Each number is 500 + 50 x the weight over its row's rms, rounded and kept within 0 to 999. Layers, rows and columns count from 0. Numbers have three digits each. The size before them is the row's rms in percent of the matrix's.

# layer 2 MLP up, 640x160, rms 0.147, rows 345-388, columns 0-159
075:502511499418560508531486424483482453485469453521444523533584433536523529505588503543415416503553471489412570460482386528464452438548498479463529471611607504509537491526541468541450455545538506428451537465518466501502411423546488462515386458516493439513617593467342416474501483530511504506500500454439457425488354519491525570567527485423540408554548486399521471499452459409517430442508508465497518495544571442515469495454464508544552462511535490476500447565524528414485465508522473
086:433562563406519468453455521487464550465552522516426487466478424507452445449519519486416495443490571418430527472467622596486416410518444481440552563535493598573550511453581536477587539500554555459423554489566449514515499442588510462455425469509515523505473443469415438531472505496513480477488467447497407467391457481535485553487406552520502494459445483555465548466437440533516461369527503512531550518510489398560503483451393528580543459407483454507504524456520513572566529475526540
114:464523537488492434618497523496496522473514511605477556505470532458591442544456475529478573439459451525445473462461488566472409459607512477476469432478590493543427469417573413602584447542485496427566450406500471550549504404532599525611519500494510473517529519490454470434448522507449542488481511494545547441531532554544439489473472518566485456419494522558504488518450572502477466597515499458498624549566412466540415425616498443539577473497515587504536444463506507524469530455504553
040:441570538420415475508492552449512497379407519498489472430475384519468525482521441487481396654504439519416535488523487495558400498518508475491427466519525464448488470502549428568612523513636395396469585527556488433511479496536460384614509484496556427489477475466492534594552476499507441538524522530477480496512443555519524442562490497479511465519529448472555546523484440486514462534455448531532443500584552554533483594528504543514466413457534529547579502513467533467472540514559487
068:524510529476520556373506464488500456498453442558421553487471364486530554453441424535471499515484568531445564506534468463483394557534497459440599381446491515579473464463544535614398578446550393469435550479550517519529423416608439532568553413504479462475482513531445521451528431467488503527523455419459502434481473507503462504536527492447429558525464457521443434502463546427515467460469468501522389568534523455396525514506522512487526476484531430509480554486493490446511560408543557
117:435466517378467478500415439508551549519568507525530505402506521497543404573420464540613564537534546542552580489413517513629440371559483490566525499499542516493475522475579544481460560552509514487477507455540514520502490554539444466438435631399496490497551500504550484531565493513512404468528468496511408472499432555460505556495415529388530536538525474508550484483469454580560417430522494480425514454459582460541522518509480537557551459608512489489515514500477522499415453439572447
125:428516411483516503434537526528545522583535571496462435386556465448559484475524444433416522476483582458496489415488542495464635517468472568501536515468465534540514517493455515549451593467534443455412544544440457529482463429460476434453417573551540489511473457483579494491533467505550473578524549479483526471484552454443608422555405495527473475473526427495538470539415452489478481410451505537527546494491553461467571567619566471509366527408487431406517545469438479450480526496474452
111:546470513549461542469509433539589430478495489369470441512552410430500491469457470509410615526503496449478522535392516564476365477487475534473483490463524490486429602493518496538522557528472501506504572477579459510580446488485490405441577561513502535495476496532542461555586596576566434475547510453433541477492472429558530570349409439500525479443497474534543494502441502462472488436499390460552455545557489562510508493475406483449494543502461432601552500498487506494511567580516518
114:569468512465517485544539523510503470473450559547385505521487502482537479550504558576540536546519641567583572532419501552390505484548581509488530505464511449466542404523504467440592569617483539507465504459429454537472519494452513516424482523482515465521464520506504498440521483473552587573488438550399566419497483468490451498517494633492506418467453482437530539567413534462489564573441470481526516445472566462504662429438487421547486512564492530513444499494519440428534488511399521
023:540550402331494484476558522462532539482467513473469473472536514415509486505482425586476441552503540451454540473527520497495423598578541426453452462427485479514414461478561516467554468522447540449485422416487468538606490461544422402553555498475521519531446505471427524546546469538584480434548606430491452480495456457517550484555503464449644464548466480498500453469428548519461475455530437578465455613483551434543469568524413515537565425455468520480473510480513410463470493478485551
057:602539583460505524580469484592491460468458710496420451361549449525470510435498464483529492488474557431476517498527458546527456565563490516469449539476544516510459485504558505536474537591494517506449544563582545526459448346576465514467480532490569570541493408415416584509489507526502487509434469517459472398380429510472493520499496486445477478504467524481494519482459550464496524507539477476421458507496496527506525542509402508514584451457437515585512436464519493393460452476451467
104:546451472475516497549541589503484476552492630507535509493452472519495490490474526584527493493550449550467516423500518456523537405473544553508541506611499606528474462562525524534505451495545486456447422516465432544425652582543544528516499425535458484549575525570534503489488389453437563579464507460556523601514477539502546552524487546502556578450446403474566506483434486529403462581572404434569422486515504465631470515505533529529501453471535491559465496476527456458491522424562587
032:442428557438410458497395525502521481469456520523464473504504458526487464523474409581454464520568451498562493500485433500536430455550520540499497497566396520557514507529543524478592564541407518514429420446523474490453472479561503440603506446520538495497520463503524497568509520362559404570557502418408515417509437530467557522538423568504447469557499485463446436410425500490561383563507571532534464587630574462532464501470465456472500477510439520472513511572460443450461560497553491
122:461627485489479569601381412461611510461505465526490555449465444528523536599499460539487494498549579555367421534442512492514373484476444419504408529489583553502477511534534520502418442482473475520430500541553492509535419485532481486471493535468532559498507494454510511564520497508572451417492456583533487453507546528420467458493564512481399483492535530586533448478624538531528490519576492543467435518542504500517531497520607507436502496557549523470569464422473458497488422488611578
102:420461512438442423491473551464431399492525629507521494493547536461517467482554515547478485519496631548476424529468508497469442448589549525497497377520453562440476494501545530530573528440520369521485566553478504487491416583566475454489525485520438445548541493475513438454476450575473485533468490439434487479471565411432598574462488537418544452487390524479487511480414478472459495543562455536460501432500516392510568499467477606548562436428579500553502516523483474462446515422440494
053:525434548416520469506511509427529519537401466535487407556555547394534494548491389528473467603545546492505528519515499497431469496596531499378583508458473477538388544486583579438456558574479426423481564520479514512511461482512505508487536480540533513562509506498550519509462526461461522457568466447434574388510447577505537515532535547530464480434369490462538571513383487524573488519491488471521432527534540513480484483560431513474408472481462516539544483504378388489445594533466541
103:549437558446623539493499481432585489531482505514468412555538486422451591493555512537478549519499514586499553528535465521548437543513575450563473561501491563523504485477495501504600504511539490538549553563407362509566513487503491512474471437540455487481515472454470405523543518448586498531536420510664512479498446550465450455470505614493547454473468438479527487538433398601454513478460463585440505509580594437558442535499591466435477476497465526607522463477500461483540508544533562
115:475560602476515527498494477489479441531502588489505545500463501495470476502508445515544512439401553494551444433565452536535403433511549398498498452507412487528500514519543489473506443458462460386482529524475531472495438438420533491500569400382455407561515564560559472551568424547420563495448484470432464508576459540470559419471518495568498470518491503500469430447464460536503562513587466490529629519577498440524588559605552589465469514475427583484422472482469422504442532524549464
105:519515540405447398553577578490543478518502455543394441506552485513544468521388508521400479542511526490535594516503522475462537510486533491549532506460523463564537481507406496520551424536460470484463548491430467523492521497464454580474521435415532524546428552471486478615508448521484438631477448486425575385612562476530465484463464637587511442510445481490490491464479530479512406584509429478473546524492501541442497474549449469444534517573519475460482571520576468462497464454493362
118:472483479478487503477473531576522507450481573521460434490501460523538518385482488596387532555441456446455501466513474493521461571510551596476513488532454565474537438506510430496575480503501512474500480430433545417460515468488469595436455528530527467447533540524450504549524489547400587557527494388440576481547552508575558555374512624560443531583460469449511512498563549501537462521369378487499487503575569509466551500488539384550523461531448410435537494488432475503534530429517518
043:557510551432443569482535540522487483519495540465425482440616462582487573486538429512461544522469511516496460468444430387491492474519525543456496542540552595521426477503419529586582486549562435386461589499468573430453482541540463446516458434503441488489505492510468548532525440456560515573423526531356543468509415501551461477480460569469414428508503432510445504491497598449518406517486435549552516523486499456590588545456473411527518409482470425471517506540545464449411461522479490
113:500485541515463431502487491507491532371400426474535524510460451515522509527473542537533494454519532479510527525443439462489449492502491490516505478560414508500399555478602395535493524573503425451523461434478476608527465509431472554550588391437538544347537525426468487527467456465448504552457539428371549472531596517609548502478476578461516512475533466562522491469562551582407533516472524453458442538569455467531529525469395448477579449504476517549498485544441591458504469553443476
112:510428423515454540488496478489502521425441397499471442486578561483586474616423447432603494536529523545453512541497436554583510465514553517589627548540401519555443475458449534531545490496565556471501510509638575517515475489506487453483498448473588560563411442463453515586509521447534408523497444460494545512488451559509495598417464471615485493529463475450593434558526522523511467548471507564443559498472521497505562398479528477572440458580509511450499494547534463487505509472573508
116:538480491491530546552518549476500441489557619510499413429410526475506535453492537535587391540462485364476508572544519541477559523504474609462490435520443562495525525497468491477427463534516549516486524488539528494579513405470347514479443487480511575529472444529422531462594504451545467487486556528527559436429585479519527461578504514474595484517474474501460519452489500572517498479509546493554550580507518474556516499505327578383525473550466509403533532522477503467497417554530403
105:378566402446484480464480464497486516504419598585423457471484544428529436524452555583439408598479508576436489463458512539504452430494434480494504420399405563458483555584518436513535532480551483514530586515520515395467454518520418431504490488427506504534514496520434535569400462460518442476544428539471473382504477493480518443446539471466482445560470496509499502475511599543582593566480507499471508553522474503486605515463469580459484487482501415471513425524565496485475445488594466
030:452510586512449555495501528491487484458488482516564459403551491559474601461552412560518507515456475593508586473582530483456440451588542445405470583460483511607497592484592473454626495403552504434464481529550484483526480466541464459575581453506539492596466539405438502534467452546602430516509491524450629487527538473472495437575520448483455470451508518431496537457451439531462370484486482517473431493574489524483463463473459483494508428379497436534502467492534477480500522475465533
101:568533525495522457571526415521435407407478552568541412528474554492470558484498499498509429433503503580580497625528547491532446536484500519454551473520579551576484565541507521476498468494535405461459419575485498494469511498539450543467497424544588450505398533480432461433540529542527485478516458572439514464449530452461493456512472471558473513524483518572517529484391459485485465539535534497572472518591497388403469446470471451555567473515400543551567455463531328517534592475495441
124:446529416378489447511509395515512507488437457501377512586440509493570573452493425483511524470559598481486424517502468511425468513611528456511567498521425447426515563495596420530516483492440482472517458505565509587516457579558509479477498602511534479507408541500540572573563484630530472540428390500473505469449425514465529504446457499495461474467525413525558438503491563425511506470493421522505513441526505406446450581564552504468482449540504531559504535553440473515478531577564478
099:494533545431593421498579493519448473620502606536428511493497483526565515366534524527503520517457462477554576473494551506425405446511528499452564572543505427572547452460516448567478451530451408428533549501533493503481527470509528445559542579554521522576454472523431471514466539474508420573493482518458357506564530474553528432460536412398553456387529528491444546478591450539496503487465498604508497547538504434431495539482469558503555563553530569486463480523528527535471566498588526
094:593528562509357467459455579491606553520482593534483444479458421446526469511532532558485504459490524499507495589525631501479456526568516474504580441459493474546493463435564416527545424499440511577509473458519503492468456431477489522526448481458588534495502516510503376500554461606481444541556492425430445502573532501408501482451428499538590497563415509487562493487523516492458526459467455433584478536495553530511483554536501354623535481488462577549549471470467455467503576514547525
114:432527509494520551488455450468605590516500469489518495468509527478524443604373453511476550550547489429510504496390501559517538464470513559478460466428558469492489574488492578482510501450541467457572461495603479466563430502512464431586512566548437511498504555553537417517504560531381577482463509495466477485455552626580517512579499523439473477405529473561489569512532504530609493523410485446506474603506600496487477569486551504520554417441560517523465434486552436491495463436520627
109:489487426515507464567433523533506545477473482456475461473517541413491472507421454474366496447541437515505513584493504442532571446610473603585485520588609527561460543503501438427596493477502538486501557546518432574489527555550580432471442566464485535493509384537472532492490524502546379564491420388518540467516533504453483470551427486505488503566486379465497465508392451538503501460492440465554514522558530404508469456482530437453580477483519537558509402445545542490506461458569454
107:438447539433492477530519453439420527506474487436496517398480455427524504472497535519541501504454490504459479555523504427418479498499489507546462555568558497590357512476474518500527490519516412547414489517497426524464436447600593476582559496574531441462509455493457497419595504500468523447509521476490451444498416441511523522663481479565527555532517448556466492569600570548422608483387457497496451518553519549529531581496384601517423526526478562524453509438520492552500504511462518
100:539414617497471549497586482531528536588496506523521518565452504503500585484470452542433483448516434532486487474523525397575400543490518487537605491581504476560395471457554477544543499434534470524409417482513424517443511490456510535528471451438503478614557570508459450567421550535531549563422500374627421474499474474567445457522468526456475594517501535509400395514485496548467468497500520578523531508502508401534465486537497465609530463497493546510492506408512479516541517550428470
090:467453466457492533625454448517498570497472477447484493479525513534477553489575470488498485513569432481594397474490524483575469520634528540467429524388462506524575579451529467452492484474469455527557582430474438433567482439416504468553528508487500487486468426468464535510528462488529536488448459463466531550524415481584521466547446523597489420499510497417561458512459600494502483540458495484566406480460486501585511534577439426451524387438470455538498534554515566607525531556423628
120:487609454444503459451507531488478572529541529539464551451473486498516463534531463534506511457519485602610587569490509508483512426514514582537384423511555335471480440624488496455481466554432457510479492475446432588474423468492494523566535479514611400504454567548494481557509486523501444528485462394491471451440451483519499541440535500487465492430524441507563566529518553574506448518554591493633435482521492489550549495523452427558491483509443547572507443505551523543488491599465423
039:533538571436411482526472507479545469444459521511467452486464375506459509495519437554444501566465524566520487510546449476469409599577543575460509468474551446490474438469493478471489529482530423511490617551566542471478489478572465440546476429527537437574435480483404537411525431381570408624475518581458465539467465477428547465537509534435510444539475379522503509538508473499512461477440407492519501566563572536415547554493415437488503406621509523510514516462548470508499464473475479
099:578526466404418525428546465467516580561537423546410510415484473512476539510403481460501415601565542491496452533466486565454603501467538499518554522515426512554532418444500586513521450453525522438513548481526487452557512591512561518591499512454490467433482519479454376494515503544479570577403464487493483476468474549490481509467602529487375419590518514488484499512499513458428503544510431508532517486538524494601607541597434484468472447479464532492421462543388458570520432494493523
032:471488570428472468485578485493474536381507521511457509544509529444466573563528390544472497577456470463462526411537534504428544471512486421464507518459421490556546486437572502479538478564558507498444557516544425466534475461563465382484452509516522495459452565416495408503451516436435464571545504432381645434520456627496471465575481512497520475418488438415528504500528531548491499561483515513529506466553522469450491497504530485575507359530532485523543489595428507489473599441565451
118:493488581422494480487460427506565537505495467454464565487480533524482527520587401544497572494563504535539554551501479448580490598546624531474361518496471544454487463516464390566450536579533463555518550428533428531483503432520509535487541500547549487463492518443503436593410469584423464593466484516479453479430541541627457503443470468463469446365501444370560552494413545481488493478535545520519508472474494483492512508444474543432504561510472410491554492500510505444503470570464404
092:518434455415473466542469507540439462473437449530498427503511472504427640477502501529478505536538500481520442446560543411455458479499549488367456506574437451549498510426557439541418507485487544480434504573479459520440510525559563447589429426447466552464424460481424417564596518482476506531547476508460532415528439512424404527515489500483512526505386491488479528480416541491458516542504450533550489634544583480508567543483532582560537464495418448455545495434480499517411526470491387
118:515546562496569529464527514531425486520486493442539553483436407527524426598531448559580393491489477598521562540510440543524433454502512490474507484470516506535492464431507460527493537451622541376491574536489523526516505484452476402533501516523421442416405437583539504450481588430561494536478480548475484423545451464480481495511490542483585432462464471469453471512568395586543495554394431432562429499554523467450642517422480494535510483570483491490561553540479526528455434536494557
112:484480529462420558478514650502412460386520505524552602442487566538475510469563474509526443491514493578501581442513479411528581546482426447429574463446561392542486467517562579557496501553506485482461509486422602393405517543480535509527543553523512461475481602543569562430412478472444431500529612477479495537559600550532516515486399463499531507525550472494459495499480548495465480497410499570581493529474584505475493511520555544488521452551491438471545471445536460566523448492563521
119:426444586529505556523422462448500547467480519404526533525610481467494565564501421482550471458483525524516449440502462562481386590421478523448491516544492578564527577494482513518496491509513548458511525489586487426546475493566484382547497492495430547459457534462430516505472507507463576417482597416546484472474595604551326504452527531427420465540519441514456511561560497551491588491579551522501535570505557471505524521526429430495544483633548539533461545490477513493484549511485475
# layer 2 MLP down (transposed), 640x160, rms 0.155, rows 345-388, columns 0-159
064:486475476535501456526468515487512444426492522449545458459417514522523522497578495536453495551447444589483397541410484486463553490526602464500528409463479501459442465514494624465497477560482413492442494353392550474467531496524489603541457581571476509541509507474443526507530501429532391503451591485496590515557597498529443466462376472464518504458527525418543433446434441584435459489538562539468472419511521525544541539414453457445460540497516561421496452504554534486539501530411488
079:517524417501471576461435538525475506522538476493528449544516477480433465480468491485550488413402471504374509531538463461477501460523470585416483417473538582403587392541429552509507536514491430487500470462468498473471543466574450448421511515514533401486416370529534568462500508485491486557466582498615515514479496534453531540537507429468494545404527495483619448503485594500500531508453555485420523356468525532455473493579476504596516529485485480433518492450433548607580559512478515
117:551474494413634450461554396448537518386488373484516464469539475502479467452528528492491519606561488493484489550456525565498529453414471485511479442543491442435564515518508530473427505545469479582613493577458550528608518486489469543431533534394475502529564492558451546504441484420503527482442425557526551655509510597570547464578556544475463526511569521482430509490434447472619480506510487493501534468451510554507498516509529516526459474498461637456544505535474468515487504499436414
046:501494603439479532499542556467508465467502452539464539557449432405489413536570526481520488515573527567552481509516484530487520500484516540493639445437455504611462463543496526527474449583484555487496526615515548413451431524564547458475510443528595589563505547431430459424507477565495478522494455563498524492478435451451547527496424568550604580621557529505517459467558375541458483455482493426572527471415491530539466504510441504574470495511499583520425529446517487487421545581453539
101:410456472473522495442544467485528638508492514476544586476529511450556490470419505528498461511521531504432539462466485555612475557476469394476530505407568452501525490497523515478591525500557560457460533474404481567460528494628536584516362566493427513497422515509530475513489506567523449577547490577379502430506486467531497542563450520457528429452421568422538520419483443498413446538439524418482456443520399411433583513492503428516472527515490507477529491482537473431518469463457446
114:634529551448526409472522433494537537483459551585510507477525554563622514487540602522468532490585495544502494461475521515505500481398505565438441567510465552568460539481424535487575475451536468521440461520537462461513483545463583507490492483431521460539483557422424468481615480498562473482502490431536585604467549421488459437474570503491467535565569453440447458498458466495634474514495452564513478393390545516520515558474543492544491568543424467491489481525503596469481380553469472
116:511491412561535469495475565551439549535396512554481499501419497471501447480484476438465444415490490395536515460430467496497562503432509423583504537492520485555524512493529403504481523473442510451469424476463460537380473560478516532489534578542565427565462412421502465457522553571496534494398493451529421527523476565489385498575448463603609468493546473495471510485547523466460538524538487537478432461508490429587562478425526423480448416553442482535530418553438619543482477482456414
112:562510538514469425411522485555580442445521583553518448475462499441462537597535471410503556583564486450499488516517485477396427481567489512518464470502514474592588525545503479460447540441490472627583417603486537492409439606501488542468490434528491519470419461545542498488518561576414491583519469483588508448520511536564462532436476584541506488588633606431436474462487536492438475493520488573529481437454576558478531467542503518474504512497458511526484526530502528549452534536530596
112:590465446531509424422487523428521498490547544464546533473543499501501412428486473477575550559509434452447442528350563453535531456560444459508529520500522450486560472507537581451537423467577500425394523458448523469495487561484492486393523558468504554459496470595510390517412466544494435560517463445466599461519605400515488529501470464528498475516467502560486416591541504589450502466456547486500462497555472616562539557512540488493448563442583544494493427517433431437475467516472536
025:531580448582482508450508569477471573516513465500547496525426566431473445564490550467529465514443482445558449535436515517492460540494408469505483490430455478483490501418467502468521391535460474490513462488532404553536445502503558557405490434528438504598546466605504469492378450448495400496486585551548509432514515544510477541496547564463394492550579492466470526527626513473520481405515579504510435472481572572457537458421522450490443532479557470426481623519508464432527461628455519
072:484487522437533563500399502423513445499536564535496500396469472450538436379423438610460410552418516489421469495521554600490445496471515519446422540554464555498542472477526539542509468504478594427472487498512464496487489475532550458476551553549569606525530469547519513490539584462529428425516515434636493544538489519463452503519412439514487494441552519494411404499461450611562423482575466551528480499551525465525401493454491543574553386493539493478510511486453542546430486509470449
084:446543515466436478504411520434552484490527419490609571508541455565515493479533619498437430517515434467499463505509508507541516555550518429493490536488501500469460451511473471474484521433500557601579587484493571430439624512572445446471552518456560517545587444510536530467462546472511503478544436577461499485509504480496473561417418489534507540508551362556573543540523481439455561492456521565508452539553478528505493437566543445459503746447526479534479527500502524513530536517439471
031:537548559496539517512479508435497380521552484486529583483520472546601398459488448514531463471553511554459466543410530531514433410362457476444510502509573665443560537442506458490447455548512495500592432579493564546516462496517504502358505513515418475530506543492520474557456496445421493471541509438502464436461582504478450399518471591506535472469464490490541504534482555526503498439430488452529564430473543574628549489473477467583478562560454411508506444489459513473492495516451431
123:515516512523566456370522449518527487420464484496567447492604492539482518571551512516502498621485442542504441498545459588462465404517406423540531461549404463417494473406559486471416510572513530552452569459516509543604480484487463572479470421464437477538473507433440505474444549437567564479466487505480502376523549498336420523586579499534431432484503505484503530528469493564570493529482488570509508506491467466518444455483514451617484508503509427530499468512438486468547525469403484
105:519471538435499536593473508536595486500451434577492527528464503420541525459440560432546475485569471513494467478527536423530535403560451526470485508439490461571481551572414507561532454570487614488558596470466464497495584539550539536561483506495511463452485524531581516458561488497456418372486525507498538531590615496536638470420447482493552403511540546506468498552451527519494456451423506518502553499591486426534442474445623562527518536451558435474552576461543474441567536516486492
126:503505562389392554477466428522469476437472451476469513496587434521557518450504392570572565366459503551563487574447464474503560520570529478557428428505444477499479530560535507541486484505498515499547503471596438517539484463488644512500429441560435504457520601495420596499521493495469435479448491566563460508501549463503456593452523492530544485408548426356472382519538496515464551494418508591476490478487494543510554529478485605496472540532494490509470475461576497464460521478537483
104:464574427452481511503533455590485522513536496490543462575553494511470555459524472520565496462465517446538479533446482570461605520524443524543513348420507443388491481451491408408495536427497525555469526492544538432433581601457461484515420473476533503472413508534538573462541611471593525429539587542491575457477529425545522539445491425490555570487475603503485557543511435466466511628535559546499486492522512494405499549503515510529531566525447414532401461527555521512479502558551520
107:565542555546506496460563458446453506542566484540630579472432462500472497516606465555414474486510493555538462478507462542573509463534616414440488503413493523474519525549459553545538565524468507528585509475460528460513538619526403553431498511501468495516453593494461531527494508485538556415468488509450463534432506463520518431617505503583510497427506487480624464631486442478493430562399521504545506527511552561481487492504538472498513620480512504464378549427527447478451414516564510
100:534444483481412573513488519389526521488565585503543455504483552486498593500535530533571358508498464447493485503487479488523431492521524453452527481546492522460453538510411531528532470502534494496450559456419440537520548575506446436611479553439538456474552477527482504530411394534491523602584508431457482433555567566528567502413464503527499479532539529408369477548431598538555505535539599435517540472573483528435487520484447497530469652496527458494489442562548465463512426482447529
121:471444658463489523517467552557494477494555518505546451547519418572482508543430544454555493427516415483498451502518462520506535420483492504510481415426475536521545553471489656448466475554527471519527524496474370554606484487397500453530551536429438476465531481605452453439483458413483536577446466524499577581513558603495498459469534440484599524507433529439538442491542545499470452581429447540493545470478463537516492468469426505595501426465517510479471459504458612482518515512490597
094:501487533560499510493454556455640379529541598496555507543488414481520431530436506476453555488525439486492525554464496488497440547515482499425577539424388554556523489498470461498507426512481563500485538489541526481441504611525576540473591449558521446404441466509518454510500574523478486487515491499498509501503435511420535394574423419541574455450507491499464410525530410504506518515466504509414508536447401411533512427451553524488450521478549483525493428396510550626570524500390471
114:538451566489544412485525498559501439523459402378497480460503539529481459489504597539545588559562460495505438539564482523513496554495460484514471485415502481552605437453496583462525518521475484504510536548408448508567500599539516552423535541503483523411477409481491582500557482417496534526548462509470570541546508541530490456578584522475462431437414372525562513522461524464539478516555567474514486432487513562478485555611566485542471594495452559499509478459492582481645500520541608
096:534536411528517537517505519465505489505467490527539558499418495572480493525570556448463443519422397558543404415420503553558531470536454473631493511522493501466472511445540476546560473383477496397511486476496478458577455466585533477510541490429519467595463450549552470518558591435520463550475582470489579486526583490544503497472451514565482554453492568459408586405470458538574472499396557501558532363464563436531491555441541397463544497496551480483451470494482519538471539494481415
114:434488455515476508471484517449568481494503548425540577560466525524481505561572620516490466523538502486523510509554515557505581420503453478565360470531499514459554429511498496543479474414456544564458532456519542479514486379542426586505511493591465519607482463546431538532512499477480562476478512559541433528425515516510479448565381437476478560489403509481478430505522449462543491521361535470445509530449494463503447438496522468394519542541426449585445502637403486562414526528530497
102:517544555440525484537430564565418485467510531542625483498475568427452549498462685434486542525532462509528470587425475489471584538536483464476540507561512466448458420472526552534517486519438592510576502510460517483488489533443543479585480449541555478486523432590529532571505489527485503549479481406534582418535515432519458487497468490501528471513452427612562477441480419473413484507505442592410463434400499456510465452507440463429462491492491501417468566487461497534528467517357489
032:586520534462509458450537448486543534627462467494491547515511466536562493506461481543488486530446514500502432554544540549404491446522454549446521534460496476476516447627414473516392516516424550513432518431499478475532519475492391460421502528504465576556534467486533479604529466523493581528560447540499550451447402440485494508489456563519480421541499513475461374557506578573579491608504524550488485471578360591582418445449495475457526547564524451538453502494506476465413548495574461
106:501525483491527498602478428508500494544634519475541475465533507598526483521461612578552517491497504570520489484571531518483536466523467566528529487497456440515452447424429513486523536441480527509511569522435580455527585424475480591543460554491460433460389604500569524529520426500431522470552548485593457413469479474536462455505525465544490507462484571475571393496485437459440471534551481546452524619599477496517525517578551417409476577588488442468501438456497493473479545536404401
142:472447369572506449453465524536511533485468493536436492550485530614466492477482528518528508439492533466488532521482576508547422542537466425492548492507477344579509574511459397504472513652414477508541485568494410466503504531498542448449405580529504488576558528553453522539593637458501442520529571526492572467562467521584576487482491562510561461548454479476506500491455557550484512437510557591520466558411521498471510511557539569532438499560611482558558476522504512503480549518449449
101:544430476496473486480569573532489450486471456518475524585555431512486521468466619516451487441445486441477539495593541600483540451480552520442375509434530483519588519480402485462551491450479378495480507494468503478568526537530475478584478472450527459403531570445523467454471472575514559493479571492538384508400504473465486486506500498528467565498544412499537481513557476420495494558535517499434509452519472461516483502475583437565503587579533615441542537466498471586494614557651523
107:467455480585473469556415388502474493567522461541494483463557408495642478509504609468478493363560462485505502556510497572509565523549508434527505527455463442538599521536504492462469493485527553540492465461498574475477645440540491515466488463478537517521479519513512555521483503517528494543521364477506437503457539535528506503436455493487466443480591517539587626568579516466493559515508483553454485464415599501487507460557498551486450500372510431458466445435547488559354534529509539
111:430480544435474426561468515485458435405474482474551503584520476485446512461617584503503570566611490540419449531557540478476483497575556489479501472536494527487512560522473497530469434555529508591523533526474557488460621566494431476492498431477530544517482546513594571493553444441490540431610493446540492564499466445465491494468547584489512425502532568441482497539542565521549414433487490472507527471524513577432486606585516558444544668461559560489533602491485450509490478417531518
101:518479527404475533575452456509514481555473509489603558415536502542531544457486557438517507541532550491452436470459462585540559544485382405552538471496484440485464493541520518452470465484551497590508502432493584526469537586580498496545401537461476559378551521556540586469464531505493556510552528439429479361514564502615473526554487495494443453561480550457506484419447408518526476519456545508435416456469390530404489491497481449503542560508504613446535479450507441567502544504499435
103:557485477487469418389456480522497511535467426557559458521553450484486432515532542446367484505511432469501456542512458491422589555453495469518615457421445469450505357483447455509446556438546536513522420504474521502415436634444460477518478527545499456533445572502560506484487460491476517524486448514522529553545485479532355534522498473502453463529450467544545505489476469536476439491521532404452470464522477425504528420461462464451530685515593547433501431467459503479438561537527498
107:599461510470452426483541494440533473518450469531506601514546488499655496482501526530481457473455500489595443330483477459592502507459478413508520424521538473515561476466436439498485554443511453617522450577550495475483435525468474467476408553519530440415564489511554448489483461551512517558396559402530548508444514467562426466512490478531437498469520625521468476510606409583549507551442541541478501555503521540489523486484513398463518497498472440448445594430461498477506507519467439
105:464499572428542526551416562492511561496479527428531474463458503458459504476522551388467505459458439515584492435492517497483541574591456504439497526510444547457472474465487515511503462483463518553643581381564394473476456552490528511418457431609516463369502383527465533442510499514509515481506393579533512517580582543498493608453514546508423494510438528536474468525521482460525518409527512462520559460414499529541530566551392423501528489440504466491525501530508510526476445555385550
118:552395480493434521492492467555620448490563482524508469499474519506505446422497499468491545596556533633550550456451560523402565616429433489548483497553559498491496446550420571459509459461508468481533562449561596430514501484559629476441462448504501459543468483485428553530472488542566445556513518525518515613532505463515508555495516480568486511429408567539550447523537441459535512488594437557445414467432523570463532460429479459438498557516501480616462446463527549442521536467496467
070:472525535471521484538467459484451557493490446506461645534433577384404410486571534477437465400513480544506386498505530560564506444496457489532509447489451498473407488480524560501609546505549578493566522552546552433477516495456478465479467557617468426480548588467496504446489416524476460511554592578495543520530502541524569458488596364432443532465505490541498508589526402544533437455478483417501443510522504514517565531518502548459523449513515535467567533517413450449506510420442504
091:500502483395568441476556579578529517504517476488567511460434506516484503477509472543535450628459481479475495546518532486503595397600513486535451316493422511442489432420520446454441459524470516477533540520499518553532556566574425541500443519526526419538570512439460526513430445535500520597513507454479518538477579509553459425542554473609539466532490570531519564493482497442443425546542559466490542505415521536467496535419438457497444575577581499504462533493574475566559485571476580
027:591580424551499515465502562497477498439452549477514524616540448484494508533453567500460525489515506485553440520505565480413538417481457508473522563484398414479542437564517569574472327500443569483544554523411455470509367523598446413530531494455469506491489466533446471451506432520486460471484489560490523542580544525375502518538504532489529570469529470499534483547559487519517526431452552531389444442511501579566549514502560480534451521438450548542459514489555555425606456442520545
111:522492543497472507501442534491421498514509524455483488530547631574470573528548579524445549504489422482488466508498424494477521534407481511474429512563469486554509471442535475474434529480513463551477518512446385523409408521431610492542554533488481417464483524431497435528534585457450495488382499531538552557506494485499479413509443548447554522459466463524516489407550528543494522536539464498453492520416532571476495540553559563548478498579408521410499431483373510648539502621425431
075:481459512466535469414515499510468483551470515528546562559524516442495519470496472499544582552611387590546470535494545525559460616521519414467500520373475589530439534481473453647518490521590514431593543463470462411575506598603444554493515447465459522509480480494552466539478494527478543490515549507426489535563527524398580502487499472544536478516536480537468541527541505456481462457464589471497379495466465477521548466522600428512429541501516491413475461558459594585591497456499514
111:575511499453469503470451474489414481456507492498486545568640391513458565518511566408429401631481486416461452495448475533607542529505573450489560437509477568512509510552568514567523501455480488464462467463511459591482487472411514490498517431443490429498438478505526458524576536499553505407479400546506505572512547514489466418539444560428478555514426482531516449465481548547473495564489527533567436457520602601463420481531452466478470515463483547494476510434482419564550452406409459
107:500424521386570552492594572480484429566511446470500482453524542555548420526483400393578480554571475546530459468420545495483585461498533443445542500550447544495462487476589472508488481458505454477500472416503473473552484488580538574440580560532544543414431503475569549454529526509486592497474474603586477476439533506508573602465598460527542449473510433461460492518471466537489448491512464552459477462447506529546429461469501469519619623493473543450573570512548490502588561454452484
116:479581568451569485480503477492471469454546495446567573472523436479509548474467569437475555525486525424466468501592467456560510409536562482482544514439490453545528517592425542504526592557432602497526487543535453430494616535497493559475426420480542520515591506586488529458408486420525539500488541484494476572481550487470609500469531505517380451553528493525499609471473515492473477508466513445509505491515520545417369594566565536514468498560508558497548537568553386518611558539545465